{
  "init_std_down": 0.0,
  "lr_mult_o": 2.0,
  "lr_head": 0.00809,
  "warmup_steps": 200,
  "decay_shape": "linear"
}
Each number is 500 + 25 x the weight over its row's rms, rounded and kept within 0 to 999. Layers, rows and columns count from 0. Numbers have three digits each. The size before them is the row's rms in percent of the matrix's.

# o: layer 9 attention output (transposed), 128x160, rms 0.304, rows 68-110, columns 0-159
# v: layer 9 attention value, 128x160, rms 0.15, rows 69-110, columns 0-159
o68 098:485525509517472526479505489495503531464506521525479512467478471487557496449545510512496531430520500468545487478493514518527495544503492537523536498479451502525542474473523506496478507463515513480466519534479535505514509477465490512505515461522520517493489481532539523513501497472525468526507492484490477525513502511456512500460476442513505525477491479485471529489511510471427485488516473532522504545524480472542524556527518503488491490496470491523509478460480508503467506484516508
v69 098:468527454533477477512447482498433508472525537481506471490536506465467520519509499555555474516512510466521485514469482499541507470427501513488517537508505444503502495500512488546477486472510532496504494512502517525476527499491494546506511522491514533505493495499493497484497490517498493474493537520527524466469530511485500525525493477485501488524470531502499491483509496520487464504549505483482516536554460470522513470488485493528519461447513489441545500479473530468508517504497500
o69 097:531493493492531515479542481446507459522521473515486478488487524498514496495513494482466519515505466520469449496509437498430533498522512534502502500494498515494525497550496512529453511514474490518496527495463493500494491487506515490481498518458478541501496502516471531534512538495482484501544493472473501495491471518503493550521521511456541530538522532506506551510507472523501511453497528479557510481447512460528507506489460508516476549478502497482467466480520522534457514487500467
v70 099:506518473530507485505510507528506513513510461502498494500478479536499482520464447466492509497534541504549510501500484507481517477498517539564452472480475522508473485548497507524521478503517499476490502542475495477484538486509468494533484457528499495514496509470483495508495522538492445516490493484496462514536470435541504469518509476514482498494469467524498504478546473500506481506505519509483522445484485554557497552499463465515533504479565509505483489480487487525521459514524515
o70 095:483514478475509528497495466506514512456531512495470517475475501478517499505487539511516480503517502491475551507497496492521501473489496455509496558507478546496500547537552518507532499472478537525510504502476511491482480494523512524493502502435495475466511501486520490489477530516492463505497541521517520474439511539537447485462482472460467531525483503473510505493480484517540514518567452515531482520484498516458451470506502525471512488533514553536487524487497489512465498456493503
v71 103:509505509470562469539500502475452512457508457511483531496456544509490493515503496504507539527494520530523492497494505511506506550512464481517511505495509486514523454498520496505456539465497519490524497468510506506445472520479499490536518434529541474508504502545491501492456484506465460478487502501491475563511495503482514490502499508492491455465513502550540542486501505529540509509507504519485469512529530459497487509504497525445521509508522458490473518454505495514475526477473550
o71 097:430494509538479489517527483534535505506473506497491444521493493479478481497463524475491474487492523467514514499484495529501506509528515471481548455489462513505507474527526477516535506514537499495497543463494464528528473568520493476509491536504531486486535474492503478554538455489508500492561560507516460447509525517491519486499505488486523501516497501504497512517476531520518503505503480470483491499516440526509474494466528474511467522497435509508492483481542511481500504457506512
v72 104:463512488532531482519506511461514470484507511506521515515477512501499501542497489484495511452543465500506552447512532506537489510471531489460497521488527497438513507497481491526512471517529489536511506474513543483494532503561573497514467551487489514501503509550483500493481516491465470512468469495512470548496474474463480474461479461525523501538481537512507456538537488473497506529504493515496479512498469502483485510484518465497499492509505438490484502491497520481502534449469506
o72 102:514546496505490502455528493447490496486490506498475498482477510509487569527504494508481494473486477538530508494498503510498534492482462546496505509484410506477555481482463493497506500529516514505479493500477517546509492448504485499468498526473548509513523496477494520495523489516543540483452501507501490523471515470494468527511528502501465513476484484505467541538501489521500436507525510525471537508514492513461498456497530509557479491544441500515474528532519478517500515488502485
v73 096:458500498476517503487514506463515471473489500480498487480492526492512488485488545514490510545507507450478497522485482480493521491450462519537521503465490553490513487464450523561527480521523468551507477516524507487493564527471519502503460461493481472527488475512495493553505466474575476461485517482513518501493524511485476529497479516496477480511503499502418523474506494518526546551514495511518464483495487546497519501491501502518533508488480495509509506501487479507478542472489482
o73 091:536482508497510487485481511530475523541495487493505491497507515487492499531497520484517518495561473505519530502575486443532479490474514512455514515464534470484506521476483519517477543488486450469514548458495506514440447468492485488469493502540530507555503513526498497491524524475473506452474523521488511458483514502533478506532520497474518510457521455534452510507493479480488500504487507487530513508533478482489509499525554491463489506518507536517498528481523488504510531472475454
v74 093:482513499552512493494476476473444503555519463524473494484481524495505489477517514496458454516530536498504512501502473475494554556493487507467524507501542486518459530474499528491490472532507493479481527536481491503480506465508471466476473505480513532509487514523538499472485470531499503519477475534517449468515500510507528528498565495456560502486488485536525482476529493523471540494491469490488483517458514512489475460521503499528497491468493494530482493512497472518533458447477517
o74 091:497513561497475491540515496500493495507482516506522487480473520466476511522535490470512490497504475504525502490533495490512483487487490496528532491525478514459492444516525509531463502511495506477560467521467514483461543528477516528502505513484460475517519489479486541479494497487489503505493516496465509456506487510504494490500481537488496498535517535492492523483506528519509472545480504390514494474522536493505498546574488529477483498511472487517440539481500461484472557490519495
v75 100:508529498499516535514486527533475479488516502440507534515479524533545534474480471524493515517494505503513480508523466534537488508533501454477508497524479461506505508516503512509505521518555466511517516479464507507521549500507527469494500467542526482495505460495469487500492474533484479522448507492466554470521499520486497498466488475478501481476447545492458474472467460498474514464517458520528442499498489484489509512486466521476526519520526502463506550504474504510473493532554513
o75 094:446500445448529478469522498482463498531510536435496452540461490495520502493506474484502492505516535512493512498513464531523437533492511500504482500512501529531460493514502512492531511510521498501515498466506519468542472480509497510512541535478506503510528516484488498533496556499502474525495452514519469457507518491527511516536527487499499450528533521516504513433529533481458469499526464482484504488498480495527511508505489502543494489477467521508477490486504456527505564509479501
v76 098:557549537515544499515463477464457526487511501532521488490533507505491491536491485501504451457516515513532550526527484539502509473490533475450484492488506489505549478497462531518489515519484477482471535530470485482489481499476500482530526483506474530520515476491473508512494465539491477453496442507495494489493497523535512465501494559507458496486464468494529528509509522502523515503478467502494506527486535547504528478500476438469477489505499476491492501455543539475513501502500480
o76 096:483529555472486506492491508503514515471528503476494545524513503469488518495480520481499472504486522488459516466490519497561531543434479481481548507483553496494495522493481500522472467523522534507530459524473487534514512513516521546482516479466530476492497500486482518526515505500462524516545507463509442514457497512492521510487491539470509510509489505463482499538461535469503484520526490460520507508472490493490498509462502504515486516447488472459430517487540501487542485505526520
v77 099:488493564487479503479506512501532536466517482488521491483517514482512501471506485489469539484489498546526488462481501489477533498522474533481533474509477495497520510560454503498486489493520485504539510518522498517481486523533512530545504492489540540469514499457514524464529466517514468479532509471450483554518497480492468519491512469496472512499517496473485540477535490506491491493463448531452507474534515530504522465491480497522557477469475460513482491466495440509502541537509503
o77 092:547518501513506470485506519455527516471485526545530503458551523512496483516510505525497511507502508558533488469469483529518500467493504463534546431462536466503522501513508489479487480509504447493479493482471515549488487498512505482477508462484505464477483512504527437524497539529461509531523490502500514478486545512558521523467480463505478504504532487451470498499463480487524509466507526481481485497482518539486505496499511508511519507502488541507503454509498498524459523477489546
v78 102:565498467423487523510469469459507476451497542555497508490440502482490489524501496549495521531509535510511471495480534520532503487507525505491516496514490496492500498502487528475521504472502469518501571483499486505471483487475514458485500484524503504516535505496512500483482494520511478556523494509549566510502536488539489499508471477430502509521531496513481479524479465504487491527490525502543471464467510520468496519472473466526477503512523504468472500498510498519513460500512524
o78 094:449509493524509519465527502511530462498496501483509472541504460502484496469511475475536506478561485481505475563548438510495493498447523536520502508494475490519487524484491472476517485484514498518511532527502492488491494477472462527491509464488490476498490501493499493516435504486512491507487496503464478499505490517477484488499482545476490498485482541501526479545525516514539549503534532483477527545489444502523523479463476506519492532528468536472523527519479545451529529497503542
v79 098:486493523543502494485490450485504446476510530456473487540536498548463511495497494479501547466511477477476480483524506512496487498505474525449494515524504504494484511526510489467555503506513512453485523461506539542476495516490482425496487460518487504491520500505547476536496480456545480502519500437472490513511519492562436503486479476486549488535524475500497542535534458519491478502514506514480515519490525495471490531505503502496491508555501508489507486508481505507475495488497507
o79 098:475551478533510461499480496478489519523501480496490507472490478474507487535528503566548501494442493515483513484524469465518515515471534477553507487458474458473494494511501471469519469454508499507544531493511516518498525484490478487501503474490479550501484479479480525568535475523486488461491517550505528502475457459496502424515506508508527484504530542480507478499480493508467530455507520517481558541498540507512514483491513505508513499499512520529492500511479509471496495482514523
v80 101:518493506458516541498503480495526497541500454485497495524513541508462487506461492523519569510516466476521474498494512503530481485475512486470487533464468482553485484486486517518490554507495470490514485476452492521494478511516513541480503525471511479526506517497502501496557531541544441511494446515466515495518439511514469488480502518492534521498485515480498515484501500453480512532475500484472504533506519528498496480505489461508535509498451539465503436482484538525495525478523482
o80 097:516513505508498485555508481516535473491485515468462537575490502491500495558489476507518531544489520480481511444535463456493483551506493518502454517497462480495541550509498463487489457502508481519463465481536490520535523470542463507479513516467497494489495492517492527513504536514459508503496485490515472521466551491537450522505520490520510462490486521492460483485509460511522539527455504457498506541475501519522502467508540498510493507495510490496476503473487494487472490509519521
v81 100:483475502527526478482492483538520461521500495496521549497491486506499498453491490547473500494540539492495478498492506483489457482541463550504517469509492465529527522490480499509486485528494516525539485486499490523531507467503521495497507525529496505510521509504488541549487535444511507497494474497507504444495474496493456457493443482515496441477517511503505492503518514521536510524530458510536576511481516479536502506475490448491508506479500501504483503485476520433486498567462496
o81 097:499559491506507485494485507521507560554494520546471516486510521494504490521545522501481483489526520507477515471461474470515477509472482527548490494533558538502508502502479450502499497468506471523499568500506457537517477469497505520500479498486510511480474485482505472496469479485526448491522521462507527559488483487520486548533548508447472473450466504494473511521498513503500472524523506503522490498507528499498541486502438483492478461494517500525488516472482512528479477486503477
v82 091:470513473483486473490519498517504490489500489518498521454471527497515515493525524525530536521505502522451485515525545467505469558508519491513492533481485477468489450509562483536499479571480496495493476510493510515481514468510494494491545502505465520498481529515496535467521476501495490498459518551494499447523498510522472533481465510485513536558473503472480466556530491525498486525487491511507472488550496538482475504485451489478510493539470466529486530498478472528518503464472485
o82 092:466455499499496520503540484518482505513511506504556469511512522449515528494475479472462516513514539466537485496550482527464477493511492501526516480490463463499507515544442496508528498523475535510488527510489508526522473542527495507464502479470514475487512477546490473494477495524519482476438451524507498528519467469482488476510473516496520514483482526526497483474549463500507510508503518510519562498512525525451490468521494552500503510496509489481463529472529486542457510531500468
v83 093:481508509495485485522502497518527441504478497483466466531527484552516506550498488506444475495495494533498503488459530463528449506494479516466466500528493506490508513524524494512468529481495507496498499545509539494478494502482514521529507483554509471474481494510539488466482490513542473524561491505502545498491494492468473460425513503473476483523481512542463513517487492533521496539497463521500467496498480481578493495510520521498509487503547491536513486554489486493482463510519497
o83 093:556520512514509535487509497509513519538482497516486490480453464506542450512447501470522476512471511466522504501510510512529507481492493477486502459465465561538522519488487487475482561523482498484537495534463486452535508470500504508499485524507470512493495494518487505517472500474496481539478521459507488526498454486488485505534484552488508488509525498465510500470514519497475500485504551529472497504553522535502509491455573474489496502457495518519515514486474467524473497470521546
v84 100:537472491513496498482500489502464508516522465478515458469514508473501505546540501458499527511534483513466458445497522479493544483512540498506487521531480533466508467509530513555493512498476518469487524495419491542538490515490509502479517481503478495530548444518520503459507524478494507490480491507522523508521473524515503474492471493449499466535503494483440509483513528521474513499527494540523469503489520506505508493513474443499459504525494472501539534466514517506474528535515511
o84 095:479514517479477485506515528512485490492505464506486505536572471459447534509511486505520459454513525481481511499524476495467531484499508472501509528483557533526472504547542436504503505498490514529484476454434542498524462434487528444481500512536520544472509515489497508537537504511477478518511472480503516479483466492485496517507495502494501508497521514507525524504526486519493511507493483527484525551481511536480508472522522519511523507461496456476446471500515514511500487503502504
v85 097:492516473486548464489470532481508503447468492513510515509483510475512521485465475478499505531500475480569509483494507526484470522556506510513484493500475477481494494508503467484477499507461525502489513519449513492558494493481471525493471498557495498503497467434497476499514511525535525506525552518527525489498512578480537475505518495539465495543495474475481493511512465527473535572486485511490476507537464500498492516498517480466476472496505550491526476487501490480516496506532506
o85 097:523481508482494554522529465466467495524497541503524497522483493521475497511508520499520474518490578524510455466460485499516536530493483504514477514482496546520510505499473494507490556498488496505517491479536457524471500473507474493458524461499512459505524524532553483495464493476511471488488496495500475481472497512454491485462524526500505445488521473506522496473530481454470535452539477503536473501513523542521499524473497510482526547519467467535485490502517504551513484525486504
v86 098:478537488487531492508508453505510493500488505493494512495506511550496517492448474504511486539487496468477514505480537477440497478508523504493488515489497470467491478500478490523500471490499436530520534514533458495500508548497488474479500549523517490535472512516496534448535462482496475499506523524508471489533498503519522502476524497470423524550523538489500508448469519515490485465553519495501512466489494451474522508506506526468536523493536478520498497503527497520522549510478446
o86 096:465509461469495539537521526493546482462509487538514473445521543477494508496495537488473479499495469561488528537508503491463484518517491501496554526492502477512536531487496504499483486467512479506476572467479469526497515486537489554507540490492474497500492533519523511481490530451486515486507476476501502479489458501470500484521469525519503416543522496498526492516519468505519462488485519484519539494491471519519496504517541455504481466491502518523530528473485499501489492485491471
v87 104:495521468514481501520466509461513511530563486530498522463475493496517499528471535471474491498528527463488539497557539512475453494499476505499527486510502468469484529478531513537496515456457508561509514525486469474519527453494492508517488468483476483522487516545496466489491515516580546521477508497488481510503527489482502502503475522516514481492537510451489523506510532520482483535482479505543482473436492519505474495494480494485481504541474482499471484529477524471506536514515499
o87 102:488457500546474484501509510531492452508499535489471523500517527499507539458534444473488468507491466435492466464516512511547524472494505499478501508526548502487482486504468479533523506518460457472495464476520513518457512458523518523493509529496506491534468502510495526478516519498505485463530493502474544499528484484454458496510552506484467497491505537527497483502473503503536484495530509530500508521566489508499549487468540502497469464534509477491473526535510493534534504498501488
v88 098:467526511506526533488513482533529490482539544471527472449472486534522507478470487490477507468500476489508508480533516469492534518483517498506522501458484475487504506503502523498498526496468498557535427507474473462519523529488543522495493446488468546508483522495458487515499485507492477499529482466523531549496515490483554509478478521472492505482493517509496501519544515479488473503525559472492507523484530528479537530496515483515521522526542473504437504458487480474482495534476502
o88 098:484498520482516513497518512498461471480523455531467491519506505531499508481510470498482503484566515534466508487486517520504498495462498466500509487498482467465507509484537499518496501542469496461535525491514501566504544471507493507465470542475559570445494505513503475496485530490474493511510540525474461503532532517504483490496540481501536493498515510509512547513514472472499477518505515519487515462514467475437497451521499527527461478512525534498488530484499473459500461483485527
v89 102:491504562515445479511467534522506516505471486550537555447516543514491483507470481521531477515462473540506549508489459491489488505507504500491545487487506525468497473482523502463507505475516480498493524482489508540475507474511523488466509468477497522510474486488493476471519493494509490493482512514529465531501521502491479486461522490491518477506496569528472485483488481498485499494547472528440475541525532559505481487490510501512513527485578519509472486510490490471506471529478479
o89 098:529493504520566489509537493472497509530497511514487439502469479530471485495481532474464478526552500524492466481484500465532541488485539564493527490519472463503505523495511487484467465505498505454484465514460498488457465464540472534538551525493520484512486483470492457489513515510491478516507500540513519496493499505493503503541516509495490508505486498484492521454507517457543513530506489536471509487499479563527497506493494549438519497477518471521522491517470513496492513480527476
v90 095:479506537543502473495469465503485481509509444499507497521462505493505466434470493495460537457503481505495489500480495505483491505484507506522480495485535493503520498480528460475499527498485518541531522481525542485513494495555535490441514488568498489505513493503495514503476465512507474488461493520531538476527467537514507517512503554503471512501570475471509524515498513517535470456471488511455483493486472539485466480521464514517517473492454518520489533506493527502536537512501465
o90 092:501487483498508528496535511521488498449500494521495544526497546516516526544570475522502476489484476530494516488476515487551499468470483535496523468472523495493478465526480502471503523472490505509451504518477478542499494519548511507494462525492449490495529519478512453477526497519495538484498522478505498505486499497535513497521521527513509460508493474514505437434515490471474488523478465485513506551549515476481465508460495519477523557494464475514519464488508476495541509508523478
v91 096:488494550519506503545513470524510539481486482471545518498491462521506479472462474514493495497524469490466459469495512504473512496519470484489553509514536522468520481493521530524530516531518492468465527554519521491471459490513505512510525465505503493485513493480507520527478521535490491501484512562518500471485508497474484492505507569537463464515456538508500493494534475478494501441494535494530489546519528521445514515484509494462481444479512476505470502479529495466506529522494520
o91 093:506485484519512520438478491489500573492516476521486515528526512455520516523517509503444446532514530436533498530485530500513513484498509504517509505522461503474471474504539481481500522562500495478509517508498462507552520527522496483494525473459496482487454541483466458525477552551496500509490498473480494513483487493464486507518493464490549521499476506486500534494490507494468490504495486493502531476500504503463495528473517502522461523500491505498535500438535536466511493473526526
v92 100:534518513489502458459537500512526490472515526512484474499486518489487534512476528511507491511508485468465502528476491573483489496505493462529551491507503506508478481477491510537486484512499495482517518517543507485489477486505536495479509465516518487519548505468492529482523455481492521504492481551459452439537478492481523509468483529483493478494500492503437457498526507545511532518477552521494564457499541520467528523494529515449496485485518532527493479496503488549500519520503498
o92 096:475466514460504474544473479496516518486529484497506513489552545537478476474510502456478514534537518512538478553494488497510500538499482507489500525502532473507491497478503508507530534531530502439497500536504482521527479493516490511534508494479503463447494462527499504524480506451474531472474492470489549509491515481494516442477438494479492501459489504505496537458493491488429470495497504493525527506536488500497558499538463511488525522481476493501520523522524478514493531484504542
v93 099:487488516480506502471512480499467511533509552503462518560505484491482532528459492516484490556525501489515480485488480473506487515499469475496482493502499521482541450487454538499463487473514493456522528513512494494527488510486529468494511447534512508503510506476558499537532525533492489495544490509496500528482522467470488520539478479476546523483519469486444466499516513468533524481484497475548489508517497464527533524467469470531531528489510477529486477505486476486544520528517546
o93 095:482455510478495499527480518539521514470460480466515549513486454492509485489514503525528515483513519541512518498503410515511502490564526508484512498500445487519485522451499535523524489503484440513557547543506461503470512479488517464502503498489507465472495499503495502521474510472530485505509516468465463496495494455519487539533556483474515548495497482542549527512489523505472469495479513482494496526491490542480475531502500482522476495469509514516502499501503501471474489502504529
v94 102:461489520493466482491476477536523488501520526486466453461477502465498523533480510521516479467531514497503482503534503541498525527478492501464487486483474522470484474477486455477508437486570538533503494530488517480534514512518527499473517499515521510555525509481490468490467494475533468520503514475482516516516493484577484475504500517464504526515491491476529497558527492487469507482481471504523510516533562464517509474522501508502480494485537485486472484512545531468497540530518502
o94 101:475467501495465520498512478453510521507517530507448537460566499468523545507533487514480523485538478549511496509491484474517474476518501476517499485503518539499473492487499509492476486504477500474496466476504480467530538423498496550495483509494486484547526484481501543527538527514475524491500530489501497531509529502525536478497496530502500528494444451474515510491511501495488520487504540546529497465499517507463460462471459508528534524495484476487521547502476491468499533490471493
v95 104:489501473464543469455490515551554516489486539471500463518493510505472513490462476492512497500498529523505473460489488551542502499527464513491485521495510480461491452464497548449489472533513483487499471544501510487502497511470456523485487490498491471470526496513484511478474490455512537519504513465496522517468526509493555531546501492492514498496490517481477542497498513517535473538550503516504521489484516530534477476533489468498489534541503469499505535487511550451510537475513490
o95 107:494517493497511494507501462486526516460489521496534538486520497503463504469522504476520501462473445501474480522538510477499446503497489477513549522486508522508490481507480500533548508519470463493499525491507471520512493464492511502501488535602543543509514515507492556488493531468480461480480529511542460514515487525474498513477496518535513538510464471496494475484525489451507530473538474538550470468485508524483524483507496505491509491482470459466512466502519514518496522476469503
v96 095:502532506519530497467511449549500489456523539469543506519485456512474522467504495517466453485535486511481500516560484536549518533504525485517490506499512509512517491518485520511501505506484504510469448505493512516536495515509524527485448486512508520476528469535510461471543524505522493520487496529527487440502464508519460477475549434492483485496476482503512493484504480475503477505495496485495523508500510462527493515508498493482559462477467504529522531503523498514522502449438479
o96 094:488527508525471485465539519504515532503504525525478521495481546505509539545531501499502501489467534558463539544442464448462499475495484512518500490499466483522523496496497503500529512525492511496498495565491531468492530483463501442529543495521515469497515514466498542544457509513539494510537503502485512508498480521520489475493478486494477476465523483463490506485522462502491525478475486521518455460522508477445470490548495512507480498441504496505481516474506495530504490526508482
v97 100:502507511528457532473522475509465489505512491468532503469481578494484520509533499462510484549491505483476534479487556506519490561543506494522478467465509515528528511511472519529483450515480463531500512531526490496467457503534507477490527494499460484455488487501495499493511530481491466510485491477482545551492496465469511493494469503487511473515449531503543494538504528511493503483515491513501477519484468445491508457511499518503489498473504502523554497538514501543507513462465480
o97 099:507501559486517499521501516532503476489521488487509520486457531505506518511455500517480474453518516504521478527518494455513497484485512512461508505477470477508506412464534470526498470475513537497521489455483541520510482506470533493483481562488500480491540495530490489503484511473521525529495471525492508533556518456483528492514488493479484524511547509482491525452515476523526455481491557476503477481470488535495524524519548457453526493500464487522502507495497531496514479516488493
v98 089:516481505531467514503517515543526469490511468488468463518532471469462498508540485502504482478497527518484473516473487531522489526538453537509526497493504506475514515542508508486445516500462452561494480496507493510525454441506478470492424518512520496533492527470505516520472485499458516497465487462527477482519515530486519482520501496523512529486528501493485490496497493510571506554509491491501458545505526493469517516507518503491470532486511483452475541469514502488472513488492478
o98 088:505476520508473465510519517474511522566481539519496522473536491479467486476528532514494482506522493501475523499515489487540512481480459527482503519502449488502488485466533517498538506537491502498481498508521528482498452517551528496500475438550470530483506478548492506498482486482530469468488508539545496518484525497518532515544494478492511466501495524488492502536499483468498494503554480455500484496454518494479513524501496490541472492520496449535543458472508436472528484508500475
v99 090:457517490518495516505525505450547528497496511495509485524502536501499505513510472486472481501497487500513507540452464507507465498508499441508508505482497459541491509510516505511532493530488524545481477488511492507482459504475515560448474502513489512493480540482498481510487494490507449544534542500482534481519509465476507497524494534499512472455560512505455435487523456528495551507562492476446529494498509467515487499484450489496522511509522533514509480487497517510511525547493484
o99 093:543502561519539539520491482471516473518502524452516485506529515493479489512515543472499514503445434515490480515477481492533508493541477515530480554516475515531533471520494530518479476511503495491546527497546512500497491484545506496494500521498520534478508472517480450469488555517499512487533512455478505463499487477492474463525498507510488466504493496525476515445476494493425491500486534520481438509506517514480518457482493489472521528510524508498479498514471523477519486515507481
v100 103:539477518467498488557524490506517504503535490515445536469512485511514496565503449507498466533494518577486523511486528532488543485494505534546458488512512476470489541496484503522468488518478547504522507506546508481533489508502502496488517458460480517492498503438503487497496525471512459508463487542529521492519491480507496531543504486455505441519469496494491509447452497535504513496500514527490502511500501506460486483449509503525494498464473490484496478513498484465519505490492504
o100 103:514505513552473482480547543458482519506539476508489519497491506471523491521487487465438484505501494502473475508476462511500469459500473493501483446490559525495495521485558488531489481497466441462491517485470506471486489534461505497527495486502506482486553510526485521473474515504525483527500516483484481500489541480471494480484500494478513499511449526478546465523526515541480500501523506529511505512476475502563488494502505513485545519518527503477532505535463527553542515512522512
v101 099:449496484559515513540477483493452500496521471499532502542478506465530499513513484542481508506522563502507477493496533497570514478484527502570459496480546514494507488461454509506515491549516486506472469528478494458512510515488487483517444487488535510533568505492474494495521478507479484521455500470492475487510509498476486499529467510444514523505522511476486496515516506504487498479481500545473553525494478491463503495491458517506461487525486507515497489501507520450514508501495494
o101 101:482514527521505506485534510457465509519485500525510484456500482489479546519565502472489498466504527466484507529491471468513453510505458483474506523530490463480506538491514495540515551511491501519486517507503531501508547494522522478475504523496496479517486532506483511469485461523531527505467481474520496515474545501480515525514536513519472498476473468490539485440472491557465495506543504518544500515538485468450474466510481500503514529484471519485439465493525504458509535509520506
v102 092:557489461514495487516524470443543496528486499517486490539510513478459520463479521489477482486516560500473552514556482486471466502482474491495497497508500526522502542506495519550487473496536494482550495497533511468486527521498494528509488504462502514471500460494491450495521488515514446478473524501516449515516478506450460496498529520479534480506530465492461514517511482493552464546514489500524465527492503495484470482510462525504482494485524515487523540523516501460509477523506481
o102 094:546502515524517487504425521494489507500508513494491460516506494522500490513519468487529480512507520519492523503491461508496523474479488509512471537450449513458499537544467429497515528505496479489497511455499488489436502518484560517528513497492529496500484438517485561457534512529504522542496506491514510479483529439489534500525486485492529529502483522485536538504454512541509503500532506474526471487549466473498496512476533496503475496482499481531485501494478478516483507499510481
v103 091:504482520543533482490498512478531504534545509556503492497488531533470495498471525527516502519450493544475484497488477484491546491490504489478468468487487539558559491494488482543508451454523507530501498458466462528514518506499495475565476481495514498531490504499556518521530525464523489479530475498462477494463479471528518536470519517518512462499444523477478530527465471484499459490527507489481471462493490528484498486522486515495509505531520498514497494482505504481500471524509497
o103 090:493522487530473495514472537499495510479477475498492493493516495500538497477486462497506508512493497523483512516487506455552473512508491465526509548486510488517459500520490480515433513489493539490517525494532520526454456464545464497547518550412524475491541521469508505499482461479493477504515503516486477506472524535521517506500471489554469560483472502515474481520501515476543472510471515502488557489504508500549504496472545474528481492473536528486507494513492489515508472489485499
v104 096:507509537525486490486548486449504471477498476501465515494510559510529468512460475465496577461480516492514532528508500470511482512492505509481538478522516509542491493500520462534520455486521463455513481514508503466492502510506489501506498475519481567507487511479516484474516524483466507500524481535461518511548516521504512449485529468459462487519468494511527482511476458538535512492516503512502481465470475501494476551518470542508535523513485515522486493494485504509516480548507540
o104 099:529512473521502521537512505484493492494518485510528450495535468492505523538441514539513532485479494524499517508465537521544507505500507470516445457491460519539480479484527510501502478502506521484528510511491496479476500547484488538522489531471503516452540468521505476499512510533477493510503521525487516474498507484525522540540450514483502476470500494498462435440487461525498477478489474484511556510516460540470495538489477479442523469504498522483475526538503493520489495508509507
v105 097:484555446496513528486455497489513527509487499487516476480501533484512490514483472512495512493486480501504462494483462534529498487516528509509468489553522502487490542506534556533472504476448506476444511486502507519513502537485517487504462504476526514489495480472471500484458520514524465475484462548466501519494534504474500487517480503501483495519556502522530510531545493472481544480463495515465488470513510454509496503513586517462479544455519516524503486519478514497483526506529493
o105 097:565509488494536509502517450505536484527512471465514480503511522508518491477505504489487459477494535527531499517516512473471451498495494479543528450462540501457506494471495486471499512512543511529530518511468494503515490452473490475452516512501475492478463543499547503543512481504525500514524540481532504492469525527491436461502500499487489491529517497491546546494508528548481468472503513490508484491477507532502493506515481496512481480468503424501470493534483503501511551507479527
v106 103:513481500474485491493509499470507516509555514508497489500472516514476453495521486482533487536497462462511502521547507463483457517498486493472443497533494483518488475486498467478478543553480501483526501469486478482462480518526501524510491529529513508534511476517527531499493517517518493492470484475476483478466527468520513483492442502467479446539515497526494537469555475521534508479496470534480510467510496522471546541569502518528490480477551524524506518484496495542488509469515487
o106 096:497530490513466504506494483518536503515494478452508461461530543493496496510477494518564508497491512478517474471489514473484498471481512515521473519436530516483510553492495531515504531489487508516493485516511500548520495552515467516526474502481511511511509531540498491497469490504468442485552474526510509498499466465530522433487509508502457507506516501503549496468471498492494492562488523481493548495457503549523492471502480526452500492524436523484520502491488476498509477481487542
v107 098:513470490491528492530529515466511506487471465481505474522471507484532484498498508503556516493528487417494479541516486523561491502551512537508544502545507501517491506490488492502473522474537496515498488531527482465534483525486533489505497518505494459500505504508541517547506513471481492509505514491524486494492524524482483512528502507491543543507509466485515512475517548516432552484450456489473528501485473519475515503468477448508454514498514484499500545502472469515512467474462505
o107 093:476472516534484487521466460474476473538478561500517550495489493465510522492536524508510488484513518490489520520494534508477535554501512512455475504497552486501529480490486530463474503474511501488528505506530555543528515515464483485515479478500492484511514465484482479493506492483479498510472525492511498495507490504503455488508530485488554495483426481482506495539496482555491494527468488470497496506529492532448514481535496487479480510472460494552526454557486534478507533519481516
v108 103:472503522532508502523498482535534482459523485488486501469497513509484503510502493498481514501492516470522504523497508515513524510466473476492513489545458488471475498508514522471568516479495516507533496507502485530509502497484449462485487536452551465486550450477491492483505499485541433464532500504550495493523526498494512546517515462522535449523524525493508449520536492489494476486494504504516485436455473492488480521540506495534507485490546475499461531520535476489509530499506538
o108 101:496509448508502497528483490448486530529490540500490515472518513534544495532497491492504476481498476506518499501471464505482476448538495489513521525517522499471480453499510519454524482481451488492561484474478482524456510478572545527471500497557467512480499480472469528559500524541503497481487512476498492456515526513507466467486459523492459492473515459523540500509518484490516546543513497533483526502503480499526515497533499485498496522522499509520491511505495508498527526473469464
v109 101:491525501472543468499512509531466510491490515484523509492489517480514490502536520467530514487541488525493535512520486484496479485487491556506509515549486516479471499476486478500458503546492477492470513578518476547471474533517519475509466482486507527526496508529517466532529505464520466536551510477486507497455490465498499514523472491522541501441465522528470482510459444523528490498468512492504496494500480511491461488509489514483439469519506469514467499517465498520466466511467529
o109 096:461499530504477509514505487503448490525494512507505485515505487537451481534461508522499520498505471456463480523529508499453494513501501464478487455450474466483525530506546575508485505529500476483531501502515512497500512519522498476555511491505505513515473508489521471492468511490537535489495525496491462546458464494453508490489502498488487551486512471540439493516501540506527528494513536492529511510500561524496530466456475502499512471507478539499484491465484463514527526480514523
v110 087:517499507498516508487508516446520490496496516464545553492462476531494439534536494494519505528483509482485529501509485484515524465562517475491499455462497491483508510492534479463500464502476520515501497546506519436507455516523477476454508511543472526513468529449511470525472520461520518514488495495526496466507450495512519515483486532477542500488534490520464496510523505503503458525511510455481497497539450477517528490525492493503489496514508480471502511500489490525431531523510495
o110 087:490485530487512538554525480545468474506511461569479503478487492492499523489482501546486469527486505518452479461529473497486502506518503498491494561463502523459511462475478505511512460479511521492507490502510520483486494517521484503528498445529526525517501491518512462503498520523510476525531506487494507510503497448490527520473519483484444447525467498542536530513485505513486487455480499521461478560524477488474467526475508543495486493507522548494547507499487460500472502521500541